python train.py --vocab_size=8192 --norm="rmsnorm" --positions="rope" --attn_scale=0.125 --init_std_down=0.0 --lr_head=0.00489 --schedule="wsd" --decay_shape="linear" --steps=2903
Each number is 500 + 50 x the weight over its row's rms, rounded and kept within 0 to 999. Layers, rows and columns count from 0. Numbers have three digits each. The size before them is the row's rms in percent of the matrix's.

# layer 10 MLP down (transposed), 384x192, rms 0.141, rows 127-175, columns 96-191
099:428480524449407606548436459494541501558514562456482556586398554489491500464489449420372483530508495394490482467510496475547436470430446462491509474433433428483470464549490481458531444497557470531443484539570485441488571482467455492549473446551449516398558444479525561537488558522556581422
096:490460491482457553555522535506451481546555541494531525459493444567570529469540522501558501664582572447450457519429480506495550525580571465479510593471437467551573558421435532414514488376515475413478573509529550479532538540438477515543481476489557568497468528482482433583479441493505487513
091:463450494536423493448514517462470484471519648454540554542533507416566560608460563492562393484531541503469392495486376481479455561487497458487527499500527413502488477481513488523431517467502499477403527409498429454480460494542461473420524477497379460491478556531484466506468605496508612518
099:513440447574517466580576488525426503524594510448551501445531615485489536516501503493513566615528517533535476531487541465571503457502523407578460603484566462568442512519547496559556519513498513476517555526481454501523460535466522509520508524491556564424527449441505519468530483439435514440
103:496548571439451518577436489448457453503501490554454442515447573490508451491565437489506456496567494483516451456407506503445472537468514511491459551439482533486499455435568591564512499566409453411519511485480495540490538437521483513543395536503454548469503467426546487468492604392521406494
103:495527514470486473451465517526495480523506513496486467443419560585400489446609562537577492514532462441461493551502479495479530527550563504472550526413444494483435533607477510465560508450540575492500514563473461542539495409510467522497520382404430524485494506530475479507492541482521508489
108:351540483581458523501490470508505507534501537478546548568487551541588576467507464393479531456532423490530559552451527582515588499540419513544445518438509496493501504477440536512417522419552506516438557463489443599535413453594515534544485525489468470485442413553547447596563539574546466500
117:463455500509484417512446578593574507518483484496444484558505403467492494552493527569489570500449377491488492493587515426536511524435516523484554539504464522515361464543440599397512480504467421528483581484561468504491508474512430519509415517482484487505541516535654477567565607524485557395
097:471474481544536547445482518492552472593545453471533468487539607465502440505619498512477473489526503494585545483456491446601383447501484504570521454587495560525433529484448518446548503487442597407527505560468521572472504491539465443525521452558487479468416539530479474468595467504534458481
102:387552498437436550513518472537399522566570461576457493500456460522539535458526604438512545505532480573538461563553404509512506515472409450427452498434536436512519466484573427479527590547561404502495521504549427505426448478376390466524518466476525492581430494563475459519500575436535513522
095:426496578492434492526485514395520568455499490514529539520470592494484448489453641470495482452434605488576487393620477508483423475501523471555469480521486497497505459550584440531547547516459443529554578511550588526494520461520563536481353444496492548527474495410541458490552538468455344497
100:430472549522494554477483420460488478445496541531395553525469514463476504439430501547402437488470584552444435520579471521515543540570337514582455509552437497443493472540571525580500557477515555489429485542460481515522541444536448566476527470458454546601461531479560508566473450410439541506
096:593562435520528493500398530522501527445423515533482497500485487522418434529552509456470489410537477546514495454535528473516492466586519484553494566530423544370537469505473494471484428448492508585520378527500516567513519486378540474641554465455594490616525513467445448566458435497460457487
092:553472550442534412451433527555493484461509377416528508501533608549631532530552521470519429515580531578511467526347442523529491563469509494504504488510563454478457467432492511408516404418560505523481539384500573475491463473521427549604546570523508568594526489511578525543478437556408407444
093:451511519483439453520507498517504463576463546538574575458450540387543457490503481427487463506470560535465484524520529490580410564572554528520447542542504455541444419527524499536523505432477564498567392585494582483425597421403433469452601599482439477486531536576462470545506511369595476451
100:486461550564519544446492459513540521510487467426477583521521526395527521475529484418425476418593436462483553441521403583550509546496441514469580536511639511617498466458465455523457599452509517524553560517519504515463503464499350514527504480646543516406495488449514433532525472583551535434
089:577539498487480515381546576452577494468456531497491524504514489587588514499556490475491578455503421486488566522464441522546526491435602474509458566553468542508486531539500485490499567435498513408489569542535460532624437538534530478443483507484544466575532513458487537551578501560602542505
100:468496550497494551512528407498548558529505654470466553560512512546440451467442467431472453434513510564465559576577532488528531430502478447552522529479453442597424531482503508434487579502431431492504432545552504544565583478537529471481503487541546539570444572487532483544511520442485444498
096:547449522489517558545540457578484385471524505473460463455473468534558510494481510414403555489569624490502493487454443539572557514480493376500552610443481544518484431536594609490523448544539535475507389494497359492478509586528435451466537543434516501471422544444569430492514519533532572551
102:410533490556439517485508448419512532491656535442511436488545388478519496486604483523608501466578567472503498516453439552406472564484508511490460561558527476389452456495500615562569531538457514553508458501505464503472488474525470477503466473465591467432422470433465511389530521586485444582
099:531410585521519493527609469488457553515449483472484554410464490502453497531488482431527493543497516549419517535528535523517525549524534435409379530564492506502539401505580523525467538440491569445517462496455518502484507405490433523496400484523451585440557477480368573499423518502516489453
098:551487445462550513531539515506451467526554613548392543544462491408500507521448481573501492394476528520475528433446520507430543549468564600562433507560466540498508606485506503566395440508523430465486523481504519536523463556515445523464493426383495518470554587523442508562564547486511618424
102:501415488449521566511425563576504425532532550475500458479391541498492417551412502483508489516468561492481407504469423520483510557527489457538522347593471514461449561478344485450497579486558458493469523497489518435539435545458509461525471554489543560373477577542556462474495618521536489564
114:426519515478465428519465516471442550517444535503483446503428396542587483536525438553540510487488483488590477561559528503457424544550521451528500556486394510437571534548526586449471468470482554473488475482495501471561441469476448443512447534582404619486453494480508497532544518560574472424
102:481438514516476475575574556496574418506584530499523543520524549499426400449493506473573548464450524526467450510474527501461464578388486500378525571559493425467538508529556519414486496437479466440580425496521536560484633480479503456548456557470501447495449522542473555516442476451522527450
096:574454555516443451564432510488511482543405412480581478493489559514509467437416424551455578488439487554480440335484537490442425410562503544536422520490506567471533494400532476504575464536416523569481482555535621544530451532634498527470511480487461530494501517485609530561465528525559573578
108:519542551482443408527577509472466490466553558420511493522609499514478481457493475529511545393504522435515471483455519561471587518513536551500566504485519466471502528572504430437489459469497454480467549466583607557511453435491586479485479467474602422426545515522380440491487555556391446459
100:578428461506482571424533542553454543420496478553556430429443527481503501555368465559511551424451559482502544410459496539394477462606552475494496499480516511489432482510561495540482474524511475488520525480491464526533529538544532443410587490568468501487445513461469481450473558451451503477
096:517461456439464563464573582424563430555541490499477451453546443481589617526448588473526517458449512415508573614502474529455466548484490483436462551540540462600498530589541423434548488477484519534607489492417485497625486537519569531489527517518563497532462566504496521530420534482568540428
103:526567556463517501407581480441450480508483474539468505535490432421485415491535506460530538399500554580518501502525391493482465564450597496485556471551519483516476516520531517418484428468494520535484461436499506628484510499466511508471477423580448580487478377525468386491485509510449453384
106:487410443416512502600473482480530497413547460472532430404476534506520495382473509445535541469467470574484461480553507565471413503437454472437464534521536493548522462510523479499459548485511459374482439464574583531458502524450465531594465462542470420573516511436457496586406540488487598495
102:517446517485555487537477487571491557426539519454498448581499385529444489544494395402474485515437522453562558583551561430462536472511468512480486565546507555452526508551461526458509446497614557512409529518427380471547508607543484442467492425556489510462503556525504533524573480522444442544
094:600432475463399480498576469428468521343437489506553523529500533487581535584474544530462508447482578413487387544448491556506529535540438498462488474581496420499482518571441480436421514515428459618546475484545580437480499539469455424472523551459495494488564501595545465463507489521487475431
105:539562513529519496420498471477543554545490592459421442533507477518535611593490461470454388448450561557504451509559523580519462511528552407561504486496509506474542626466519471488462536505432568503581498597527465519476557552534502567518521451466492425496492529573477464430491494607510480525
105:419456591518549496469535422507531572467524329516515400488569522510497553485505408496504490459454439521505591434486416490630596622490462459431478582550451511478501477510564581476560389473530531516590462510562515510497503501505529423420441421444434444520473458541542558523431476535533513478
101:570461530598415511566486473475538531492487437489494537420473616556559512459457478508482574500483532628495531539527494491629487490534569536484501532488587507511513535511432512503576448563528446447521545520515465453534452476472526553444491504553527481501498471523521449537544476449559528486
100:538447547525474449511457517465426527574354475478517454443566483527554481439513534496442505545606466472534457462628437561537473488487583519518503549540482468524583495492493502552476540681500377470525529601506541512471462494417453500517483512570527574482476537514481493450527474650500420544
105:428465442437530513528500515537476445604360517589567466542538513434531530488453472568484481536558545522516529479470462543497501517543524607442544596451472520479507436544463516461522501532438522495490486601511584416506515497546418396495524490514572507516568458494442497625604467528488444504
091:502484468486554431455461491576505508476521419535422523497465503524458483581499510494394476448575426513515463456563498453609506474577487540534418455576534537529484472621560467555464509415585496514498570498562489433549550453479429545530497467535486498696450535547524535465508556481500543485
102:522438460508499467548441484511488499497543526494517540585545574505472456475469455553483579446566400392462436509458485517578416433561507482538501535540451499536578421428602483526445586501452538452527459461524467466538470437457470499520545489477463564417461526457583516479560467488503552530
106:438430450504495498486471503478495474516486543582499525607403463441503461556426491469528496552461531479412535475538568470553485486515549567559542511508522471436542462551497508513524528606547469556583503552430423494513676414449529524571570507501581593543499484398445489569599491505532529451
096:488497472504469489561506440524470438516523449539485529504473584432480406486444435391448551435469478466510523508490577478557475456418431522538516453472581500510514494491516490515520502514488572480518383428386476513491510539539466495448463492369525482434463478501479458506504499500546535516
092:507625464433467487535433624440402494532340455464496511516407578550506442437504449548427537449458552397474454476556592596501594502546480523479538522534529520424373550612476507469463512438494487442533494486526565503472515524534498451541577509501583562477493571529546486554445479491548542534
100:500406492398541480549465455421368448461484521526450492539545468411543577553453571491579541529523621520624496442453445482493463516616502513445496505440472548466473417520555552517489484481513591450489582471524445506495499483516559420584519523514497560465513539543436471500543476445505602531
106:474458589523520461493500564469478566435407427476541467494514563550438480522427485506488495509435449511532492437509499507508530554527567448471351488489442466534452424544543546467526567475467528461475605558486588535486583501593455577496502608510470554567471439472402452525463565483510447444
095:525605428512468632410424484547448487455543462523570542597522518487582477505453535466472519489557446428534543521486502544538538492495484474585573539504484377489474487620538480419561486581501472614424454475484475534590591518539509444396558542466470537551465502513564522579373477525536560495
095:494426455502492511426501470527427545392428464438494641575489548441442550514531490533524435453445553583501480399494472430493411491479533547605517427494545489526512464621501463506463525530602540555450421530517530445584509506533397536526550509543608540524503478495543533496508491513496490444
096:465522586477532502496500457524417474566401529483542487549508524551347403517538399491502499448526452420508382506400441469548460489523484429496496470500439428638428483486575493592444452520524577537562476395513513479411501548455460498586521572397404523562478477511488395512504500469504531571
090:552535505447528470513453451571490424448532469567432472436500429509458457472548531433496503535513456484528472545541559401603553489512516463480509443427494471602581505464485411485371458510456598461570475459445532438468521526572586425507512378516493522463532524488557462473455497433483563538
# layer 10 MLP gate, 384x192, rms 0.131, rows 128-175, columns 96-191
091:504517539450574581380472526607402585494496532557495404585540577542570480482522525485415445543477540553473540550579516559481426490488492481570524377525427475436426591481499380530591473512520397539610514492396516570479457438565461493468472501559484512501487426461465477521507468466450572382
097:537483464459491561552439618422548474503568516536479541508503457457438562393557492573434498548501530514489593488475504484504482505520548441484430455442474569601511527542439432452502579503513480499542411500463536531499449528529468536502509476452539591512589530462473525339451491467488510528
104:407500544496452518453527520564486523427524415464449506427478548501553576475601476487459519515488567525474437405498555443525549558413525468511464525535478512503457573443562493421492566431546519509457507433564386504507446492550526502455524580564485597362501379502573465546492499504486561480
101:509472466568524535517636515458513523526509446517642443414430535517563560544518483477558507425509519648490491514511574429426468483511542530384479564507463520564427475493427443454515521506496425524463469467478527531449517469492433428501450452475480579510524449445520470543475412458560497467
102:520633583530554531578550513449542578433457479405444569446458444467484431465535529468601497457481489463554562519499493416508478508505454454579425480514524484446418470466537538552424523448519619567445519486464455523581486622468582469604506408541446503568617549482487462500512447534552512467
110:530504522509555521467460448399474403545499516470440431528457484515541471477485588552498421531546473436523573405514487549504477510476573496483508494554440440521407606562481480488421521526516423523586486534406510472547435567409498436486531528503564396462463434446494470429466467539500432498
113:562442435470475484468513471511441554490500549518585511522492489565512487513527442493452509507548396520502494491514569514413518514490501510407493486403436511528557553641490506397515345503552641512595499332486488532407528471480495515532562510517435478533464571458433567508432564472576494565
108:479562470410442551506591468463468580471528497466511467509501428443470483517538499497521459544525575454427495567517458565408538479379477495482490545470529488586508462587458388481553550514563600472473521500550492490528509522469492567533512540530558518386486578522496543521471556481477449413
105:558518537533501525594505389528536519600429466518600520477489359480446479518519580577557498473589542558477516578519554497426507511461555511435504429486613426443451470453494539517462581488502526499498551503563545479613564560539489528445551432392453395442577486499558477575613450465459536475
089:556515551581505528556479456605470490463570440417440447379492505498502479462437465506547561519543471512426509525518536454524510483414594438476471593467485481473486540470515521562491590420555462456416555414460448581464467527519460446520478564571558487468504492564449531486481508557528569503
104:501529499556545565496498495484448544461464517512411431549516427388525493495574557512465482475603504548431530562509514507441464591568459491533537511527486564540551530555515525572561553487477532364610497440483568494490591552571458566529534573439467502564473422571467534449554481547389409450
092:517517553555447523522509476555518498553484468437471587452467431479493477601482556467469467513466568499553502468501488498543455496409431569546460410536505445459496533573416536582467524439480517529461526534560490487645609561466426471582469515491498437514531483561573520493541510473392486483
094:519572466466488531508521442499412506480490497552484495590470470485471509436514480477562516515485458522617458502429502540564466532505481396505525418460449600501517469558487560478534481543534442543450465569454488527517387580471572360506498443484543448522515574565446543611461525398458522511
094:526532533448558548417496524583498474637511503502514560460412470414540440520522488458459530455456526602449462552615557486579487538516530504518503447441453524510430470497519512589551522557516502491496402437516522563489536409460546418485461578604494588548492498514505544501424533453494537521
102:592574385420409398523554573480527512514498527543564522583555483477505433491587531504522517471467473512452586474569577468498511459586550392447471490481515411502515515532458510507537420555473460469514397459488516416497447560528587559499476501454350508510536510468400512427442526448414547496
091:493529408566577558507440552421599485442489592529469469430499486474488468532560582531469477519580557496491475498552572462612426558512410448502571484471467481514510520567472444497474594481479430507519525556547518473516445405456495482519555514452427451538445450500530595496502578503552482634
108:499432530478450496460410529523522440450554433474473459518524533561458480563490468549455456497479529396561511542561540531463631360458507421467497467475489522479533501541453553385528498429563589599530460500522494491591539540546469477465528452531511493493481460497534467543512485621533524537
094:439554474441554566433536478462457612568457572527514499514528590456470560432459502469593550474476497549456528461511532513457563526465594446468450511449552494479520505524535615475424462424466480416571535407465469559456538587493478532485541395476485494455476483518395485571455462460457520488
099:496473499424522479436526480501526545545553524475573557532421480571539536526522523439578545484484608550553545492611534467498500519395443445467490542534476545545610550476504508484381498576523620465511473518566532533454557531409566539496523500425411526489525497536565523541547534430552584549
099:583513531574524498459560498462507545510558483553562466376410503341537438507486511558494535493478494561464431560519595480577436549527495416460517453490541518542511512526518476485611474496512461467516419455598502513437398498527517550461441472503486496557521505548448480485489481480509456488
110:559535542432437570530604479447499530537505507468511533577590493403423563549511598478464560427465532518554620546447518439478451584462542468493427451538513510508466468605511525529428429497486483529463474552500536602527471440530441454580475486497601501433455419419498530403505515432439535433
103:582504467415465569434522477452495627468455464456422448435562420443513493582459497463453472455524461577538544539443445578423439562491437509447476545526543458545493480492535572473592558429501468546599509430476504485471487510549478458444518583462354492565438529508477539551446523544539391511
103:546516503451484485548582565463483535506544485475520459530495528437505489535505529495534548492579604500484462574476492536462429494540556440471463467603510481535436489482432492452529530537565585534523525503513463559588515473563428580522606486456511587452423541504543411564347629514462478442
109:609481518392505548578486439495587522520554481499523534511512439488510447522529504468544442446593475605491445478501471479461511511400517534506533489492573495513465554482457422401448449547528464471451598501587530449563518522547422524445529510478573457384573535457581442553465516462456571471
095:534475479555529453538504500511420551496480473491587470540502525483515484498447535483542540546618519438539564463503564480479557518495514595506448603513429571527539456491527518425524606534501523611481446543536596479540488521528588471560479509521549514496511490525478449587478455512418454523
107:469509463565501438454495534459533492513544569490531527529508496512547485528534516510470555447469527498521524406472644570481524479497402439504491521454560586512543430487455526501470494524422499479504530464583467542525482569441512443447579496479507522470442581552353535435490456466455415529
097:508492483467533466590585553505473460578491610534528514460582563469470504540473579606465520429556507473479532557562537527477533495564493484535418400534551518623576434495562450527503504536553499420498460463461468440510525599464511488437478481432500488508485486569503573565477432460533508547
099:555475523469469484504540480443514475471456505516472500439407509572558545383439409649469442480465424490541522422482457475498530496551458500504513526437561558501497495513579460461487544460382490422564471475493458389522547570507535516499485590475523441545535404567626541468513550501569534475
110:518493407491533498495511572485585505435532548524560581521492535461427459522453483625616425491467510514472502531475473531504588544508478473454516375394566531579526512585501526475599439543536492481513475436542475475520444403414525328491475407527491523499384455542485478573573494559524465479
103:501496509457605476503599489443422516495541490392561575534541495476480534520464511515599468527555511409494460474451497578523549495521444488410470496502556443512617605501520541414599528478462493502597617548475543491493443534549490482486513515471587533485477491439460451460458476473430450540
099:509508525610589500453516574340541488564517533378407554488559405475525530528549478446460491438513445475477495488505482498555525547540467485497464509475437590549472412483489609418573506645367484491548560520482530435504589559555511460575527502545492469537439424552500472497463511494458492521
114:498514489441461495428505423430545638479477442482439568465463487493543618573420590580470565504473477436572427535481479535543499459395486428439412500473517423480536520523492527579469521514459489564487468532524462399472401475504502455525569509569487539513551440514524442456496505453498458468
113:477561442563445577478472492483517481568534556446479535466464449437552394443512526591412508503523543502471468477538522545420526449414503484450474508559572437570522453436548492544477473548508462487539444461537574542417605428490448534534434510538436507541441473565548437534401481554464431518
104:507495483508592454503577509504478504534488524437568516474516482469484498494477536501546540578493449431445397609483535593524487564515554487469508669476376466518528483491470510518454510589507472554455502436494490554522536480535550563420440527533476512535483535484520507505411559598419418506
097:547499455563564608478462493506574565496450550404512481464456504467383466397548547534483443460590406541502507542444488623459376492490557437414530407481494472526526564514525481481493549562506485413485506492514573381474551515496447425566489503499577528527361500462558486401435505518511559526
098:541419418473490453479575526444460431565524480424548498471546469499475471540470498499472534505523584482515425512438474607515479570601559532562411426476592541513515485519555565427537526509507539450470529489536584528474502528600520580545556514530477535421566539459600434460553546603500378533
098:574521574506422489496511530531523576380475492547495531471548452491411501508467479487470483482471591496490541500470472448570461576513510569461494552529553575510567580560447537606508470459495520467511380490507515499523602587521535483511514535547477466475530364599582453478552509534514544498
098:449521539466560493471507457478465544595421562539518464427462512491430508444599522480441447646489497449505456404531434536500520527521537513513448533510522483445609509465556637538517547477471449512436513498489408481523466521536521585542479456476545647515525501490519516459467472501522530462
100:521451483545473458434473520544521558563433565525541385467605415504588501452462545459456573422512559548517614530565553536527524477502595559569482504454433477571496571601494523498529529493529512512529445510529460526504519469512515497441541452491506452428540450549437564542417469502562401506
102:553526503577473507508555459466503494419443488453581472502517469526456531477458469468513568576559493437575501468565575504514416482418519569540436456538579486492445504451541469523515474451474444412544630437492558430453475435548506548492499492499447520453543475529486496541530476455507540598
097:494503551445554519491552500512525536503440449481441488531477475508452516500441576427561550540445492542498367451461474542492523481493434482440511446454524536531526623422495469432440481522473388549429590506476488530541504396501559557502466538535489517573436479434545541459553467477418555597
095:460540479489470596478531566467482537397519515386462577432445522481479448546470508447541456491557430527336502539429473467464522550462502469481546481571501479461506510530585446505526540467458486475479495537504468613461503384502539575484503482560493592559558487455555498482535528562457539415
097:468546434478579537410531480487504528501450501495432412472564499343499574466472624540514567536520473545522482481576555584530530525568504520485555513553547523518539501453454477478385436532568506573532531428531460566377539544487579554565468440503503507563477581366433430515483558439455513573
100:559526487467461518547593466591464585508528542467536625531487459525521502547486600617514473510525538561555524518438441515544501510511595497410503465421642478430449407498529524495443496522558539490500536542463510467480575416472554605625519479506540539521503510402468433527531465519543459482
094:473558563513457456518584441463523519481560508469501566495567410511499466470519509437447445576529486531538382495459554426444493517552594511501460494522513464466532517481564482520584568479439359428518428518541546401524525551531547564494464462508550626522503551453541489489579577387549479500
092:552503513535500511534565523549527475552460626543476434517528490522466440579444535555497544516389531628527433485590412530482522568460478465460440433525570434532435503547498488504498382524549503491575533535492462517498470493515506401530413504521520550505517468524426480497506534414433551426
091:562449620600519502423412495430432461557486578498468535427507490559438498595529439494480542524491509453522443452537444440504433458536442512474390460450483501446514509576445554473599499489488522456481530454464428549554486518644550568440492414544462569531536403597443520474535398474441556573
094:567570511510510546524540594480462517580527505512527546560509432458536528485545634452522547480479484484516544449548590460539450600477554541425467546524471484545542538483504448454434489466505516478538473433407502473562450553491471437512416493476568451475554518498491515445379445444488388495
# layer 10 MLP up, 384x192, rms 0.134, rows 128-175, columns 96-191
096:600570452480437466537443515480465552560508393382477486400485481518513463518491562614523503529459529469464509518422505496529529409638525557439509603511463541706563483449448538480439493521533452452498556541580528514479472495495519446495515476510515421515552495492462471501499549517435486500
092:361511412482592563519475419485538431435436473468433467525612560574475478533504415545504516505414509467577538528500593480542486512487503487435450500545593526554491547527491528526480549452493463459460415583423419421446381456511478597481502533469441512453480407556499487568489437475576425519
105:496566361529506535524506442474493468489479497489451441566515474516461536532459483488379535513555533445471526439521542593482454440517477525564433544536557531502476434562503443506544521588509605466464469456489527523481469486481461512569511597527524502553547466533485508477518607542441530467
103:517444537526512446505462386462554537518493471592445476527481559532626485555495512439487444474591515553540462404451626533390503481455610577513499503432508488461563503413554404417461425489429560399542496578443467463448506636493562454500544493443570473517539565550613498531534482515553403541
102:441508464549558521601496417508500514486408576454531502424497472472510529361624470456497504436423548454518491499498518520536497584522544409548514433475529534530547453463507548520556498466480563404467555497415550492493583401427486558536457449600518431443495530472511528489594456541530484505
111:573445512392577621448511547577397488457475509532595563570427567479461500394580386477465551564528425480419567463541555522504470533453525464423525518484516454559546475516501508577552453414529542428472476425562445513462546468520479529482386529536557514481464555542468527495540476458418510489
114:442527553495512483518468523515510495468535455472526489538546494480436507476445451515427475459481518459459478500497482531373597495528616564506595452373532535490447471536521520505543449532486454486475487458530474635411501651514428513413549479475475490505532574437408515518555523499474536548
104:504465504481514475580476477462570455563466505470497492465511464606519450475477472488518499544436552546467460464430431487515424555487361463487458487471542499495500549501481482480502486494409511409589486409543484537469402443467566487552444495492472519546544518538473451431481540457514575477
104:546422514488460468505494534474522400432433468520547529483498479508530576470546433455575489454502466559544508494458497526471415607518408485497550449528489592450462574494480512396480459549461566453450454581562548494425408573475585491458466435520477445519461528511498534508447511508489515468
089:478512409550574461495494544630493426486568443437606446460511489459591425520476517558602552532497512500466478634475502481419528581511594555544573498455508413501452462443531389522478429464505578541418526599490489512391514496476515419486466551499553478488449527556541492472477516561493657479
104:420535451563529460464489472408487499536457470396514501499505395386550459555515568500493461571473470494434532451386519477564560503498448542568486520598483376521533498425514416544478504568468465578481515479533504499520497467429474516466408480495492524536613506481464522533524453463435422471
098:435445482431590507508504516568414494413491562481482449459493520440524492376564580439507448529546504461551446471530567499516487518421548417471597567475426457448603562494487476495557467553596498446489535435486470472459501447505421480401599568457447552458554484445464488459490523497525511549
102:512542441525492497492551490455544445584454494578515489524503483529455478430556517526533551481465471406474465403548559451513406555613456537512482508377459527499497567497503407522562529408520542492561579478454513603491526436560480488501541485489467473429513505425508430480413409457551526506
096:463490514591525466462522419529479522396485476489523495580530580454469526481506566520482457504501549401434510534512519419558447447472560533524549489548550538442553526533505516488431555525503502508508478444540472553537427566495509583588524592535521419509576603549495515535486474585484546449
104:500522470452527545441457489518477564500455445488439451420494523535421506551493420576521478495533490473556499454525560451558485510501474593487497482555630505536473567411465498538458566557513585524463407461402528440532563481460473472589546551489480541457490520436527421469483545546594518561
097:447458457581543501524497516452536474511558459490478567485461540449472443488482558474468422520449541460478590498625507456599446506497480537538576531457469519575400542395488387482521452501532526534456528462525491437458578515508459488562536542496511503455433460508472487529517544446610441531
106:591430455540593452479518497497513471482578511425509510513493531596542477534408441479438472543628492584520412561419464504512477475526495427454521522451578451540448486471519404474512553618416460515487479532446493540490453558494482612505483479469567453477468598515482568530445538547519471452
094:490480497479472497455528516533487491501472564469455566516525571584544531497512519525417532558462420441492520470527511496480546487500519396508575533549442469516398419520584595415456456509477537522495550463495533588557488498481471516476478520529585521485434535480413512471481455493431451445
106:545542375483443418484471513464575508466452494492515523527487453487423502403531533571398514588536504586484522513449488496505420546491570441491484498429506487469527517489461535457492562471397502474480468546513372490488536515468590457541545541498512419559549383521538483473562577594517504452
094:396418501471451500513520402493510489488428464464447440509529595499471532520507487494562558528478550516437516540403447512460585532442458496491510442457400556552537520519448442535413486530466485454379489472400508516510517537475461535527632466496499487400458553513508505527558490547564425487
105:578529475548555508557532422439453435496476489538428488504444402599433482546471443475434490435549551482577452430480534485433502515424519581631522412535470501630421575514443469560493526461491487471441438474606529406514413467439504518504508513560471552479520506506480485540446569500472536419
105:466489510430529461557506588435431483468527573415448393354539527499457503545513428442408446472453502525501478531480513464469519550511465553596552470499476543536554425474504484488496523554523561541404497482433540488507494512480479387641582466525565492455478537393379510491459569520443465500
106:530542515552458428539512519508501509405499481583526489471433392567571481513546523541613569570481497495444507559580588505476460433484493439451467434490481423545466473536510428450537502463475478455510475518396462469496508465484499457525513483575482520550445540472500459605562638585528513474
104:409445569529479504528494427514461450511500540529502461588455471552510422519517548511441516466449505497525502436515511513438504512501530464488542503481464503465420559514501537457570444527513622453509500597507529490606578451457556567480457445438503513553463542463446519550575529584546454521
100:442456414594538499508430571448469478445482493456461555518442444448527580549453585446483540469524501459468436565460581542480481538437598503474585501540542467524562461639435477523544439513457521489421607509498502478426482484446504541463459501441504403459520462554429553516521400566461419430
103:492564464615573480506491497526540531489533516460541566466407475510504449449550492478458537543511462468468416445528591536494477506524493494557543521541521537535416520530513539482393535410508531539456540518469549523450465510514550467570468429452496552403517531577409493472567614524445477539
098:486492521593426494521473488532521495555492499549573466604501531467490490480470555510598387475506507458493497559559502484526499451547461402404604533510585451471499530487565506543463453369496475507571473399427395573480572476491530427488496539573480475533539477445552492396471395446466498443
101:461467535560502485492544452529562522419516556542517525519530553521465520519429510536530523508504537489535463534540493508637616484469473536478489570504492376438438521549650542514486550528517495553539511486553542389445546426476533565434483554497576519488548576503543462495538422404506488538
106:501579450469532459553537473487505509488601554461638580550572508455501433531471433520519397502505490499535524570479529564482507515556395490445526555501523513591458410499435551467466495427590538532500471435510435560459585480466474463406553495471459495554457521586387414560490479506382471460
097:506423492510516447519568475469498502445473517521611474540429566461543540438551442471521594413527468521454484514531505505522439450545501452544425492550422491531554450485465461565420492537485440468384455423485432473614461537500480535565441519437480458517572530556530550548485576469421523470
097:554482451475557517546518602529371513465437512564462532622507475548531519627392477456529510517414400509601512490539430451487573521511599499584428464434509532462491548502464499441400468486548512566525499502501533584499500507440584475482500501501485548475488552560488461457437513464497493510
109:488473489472419454550546482485563525578471448477464502526590447511528504504540441588527462430490402504535557530451479556423446502539437469543467510555459470426603540475523484536490455477422484579544449410468571497486482414488577489498516425550512534451540588480498455540423606480575533484
108:573520431507466383466450494453611518515523510463528495451394573455481535517548483545525442527569399442430498438474488564475535547569493522490473467436490497562509477486487406455467585436510496536496578472520522565475541530480498492595524536372475519488554574524451517455400609353449406523
106:536449444395506448527416462443539526495430501504441426546444456423496571443447561453543554538507482581469436498486529537446393533539538502533443487467528498518532503510476464486532461481549506477465468509498439591489471538447475594466456491513496430489500388440502491571551575510562407509
104:500505435476590592522495572557521425426502463464523439438505580564478479440488431559451617498512480538560493538486610422452585489411430464521580537454521474519578520561558475430476548516498509561516509430464602496572464487431524558544538499529523387542542550510471456515532550442451522505
101:517529460548438500549487457524496510533483481420525471463532547440481517517506553530460578487573537405400519524475511448593510407521443507495389551456480533536481426520462583486515525614510458606578419494516512464553529528498412475515428501455569456580408421513484443498555540552472534515
100:443549510540518578446545497553436405525492543520596585485457474595547534515553509412509516387543499497453468378449575531453502550494580597527555461550525449534447506478527530484460532578406519502425494493498434546480552511481533461506479502494509540569519517522571358514458418446574513518
094:466453608542496461514465529472471434519546513544503462541474521459522532404607458505532424562534392470471396417512567457450553505511495472470493500466516491558535478548528491481461597492443511569463393478440471463494503530541464494548467458487553541489500572423570478521500510464467484545
102:456472521553575493559464480479482483477426475439517567368511503456510493522469482502564503570564416464436484540551531550532500516473459498353456504443520581569445508443506510593572522436497443431495514477535547423536472524492526474543443514461633480507491467547513444379545515499528469582
104:538588501561520575414504624603483502403525477469488532451454466512453530505504475513488539531550357481598466513492513504483581489501424594540522503505483460489567506450541543486534509516534488590430523491541510573580403511454480524523466424465479582479496472449463568426537497457502463510
096:528558503513517505490503467572623575559507414524410523509456418577525538480432518467450577460455502465493498345531492446476408454548442500499401495485464487483559581517522487447496577465591513525435590502506462383490394410485566515521502512501541503544436443476515423492568500538574394569
089:435450454538426541478593478456518573420460488532512472535553424485502462508489506483468509514452477483536537438444472427455459494421543388664505513511528459483621454544558469502458458499533573429491516470470466452463474433545502486568443570568469542482540498523500510516550505499485485572
090:538517493514577427433494537531554433600516511617503570448438543424483515453423518511504527563435437522421559498588496525485531501536562593533511529522487425505592487554512506556460430533577553513518497488570488496528495559475549531443545476517521442509589493396428629600413520455455519478
099:504623439380548434545439463538507555444515516501479491500489507451452533478588519517444440493435543500580494436511503547555479503553530491477482545411479549478453487454579513518433529426458355394546586571439478478499522484544520508540534559558500428553507547519381533520488502429458505464
093:486514538530500521505513462494524572508492518556434596392544564465453485504590581496556446479480608498501421516468593542507448542466427538572468529410490595552500588521462453485500537425568436471538498434449548460506450485558506483519518389658455585444541490492457470486615452506525431522
090:546537455476474516429474470457497462422455481590533557518325478478522509470519504482497476550460495415538468572524515436543440421579477518532513416515484524511511548530490560452471549480567606477442478497609485472513444458507477553417487564500606539492426517533520525495496674492498457489
093:493516468468466533448517525495496475515504508512584464540544484480559430472570448537485496560496492372466388464507388426514449511497553509428511486516528494476493566441479522484583523484470324403430546526507494600491600608483540487531422499500514426569448532494485481521579520525448532489
093:495436537523435565438452491431564592506465511451556614563482599455508530536385459482575423523469562538471452519441470487523434485497496454522533584509583606469427468501493476488566441511536470527428478517597566459507511468456433534484510555528461456473490409503542580480672532568515494499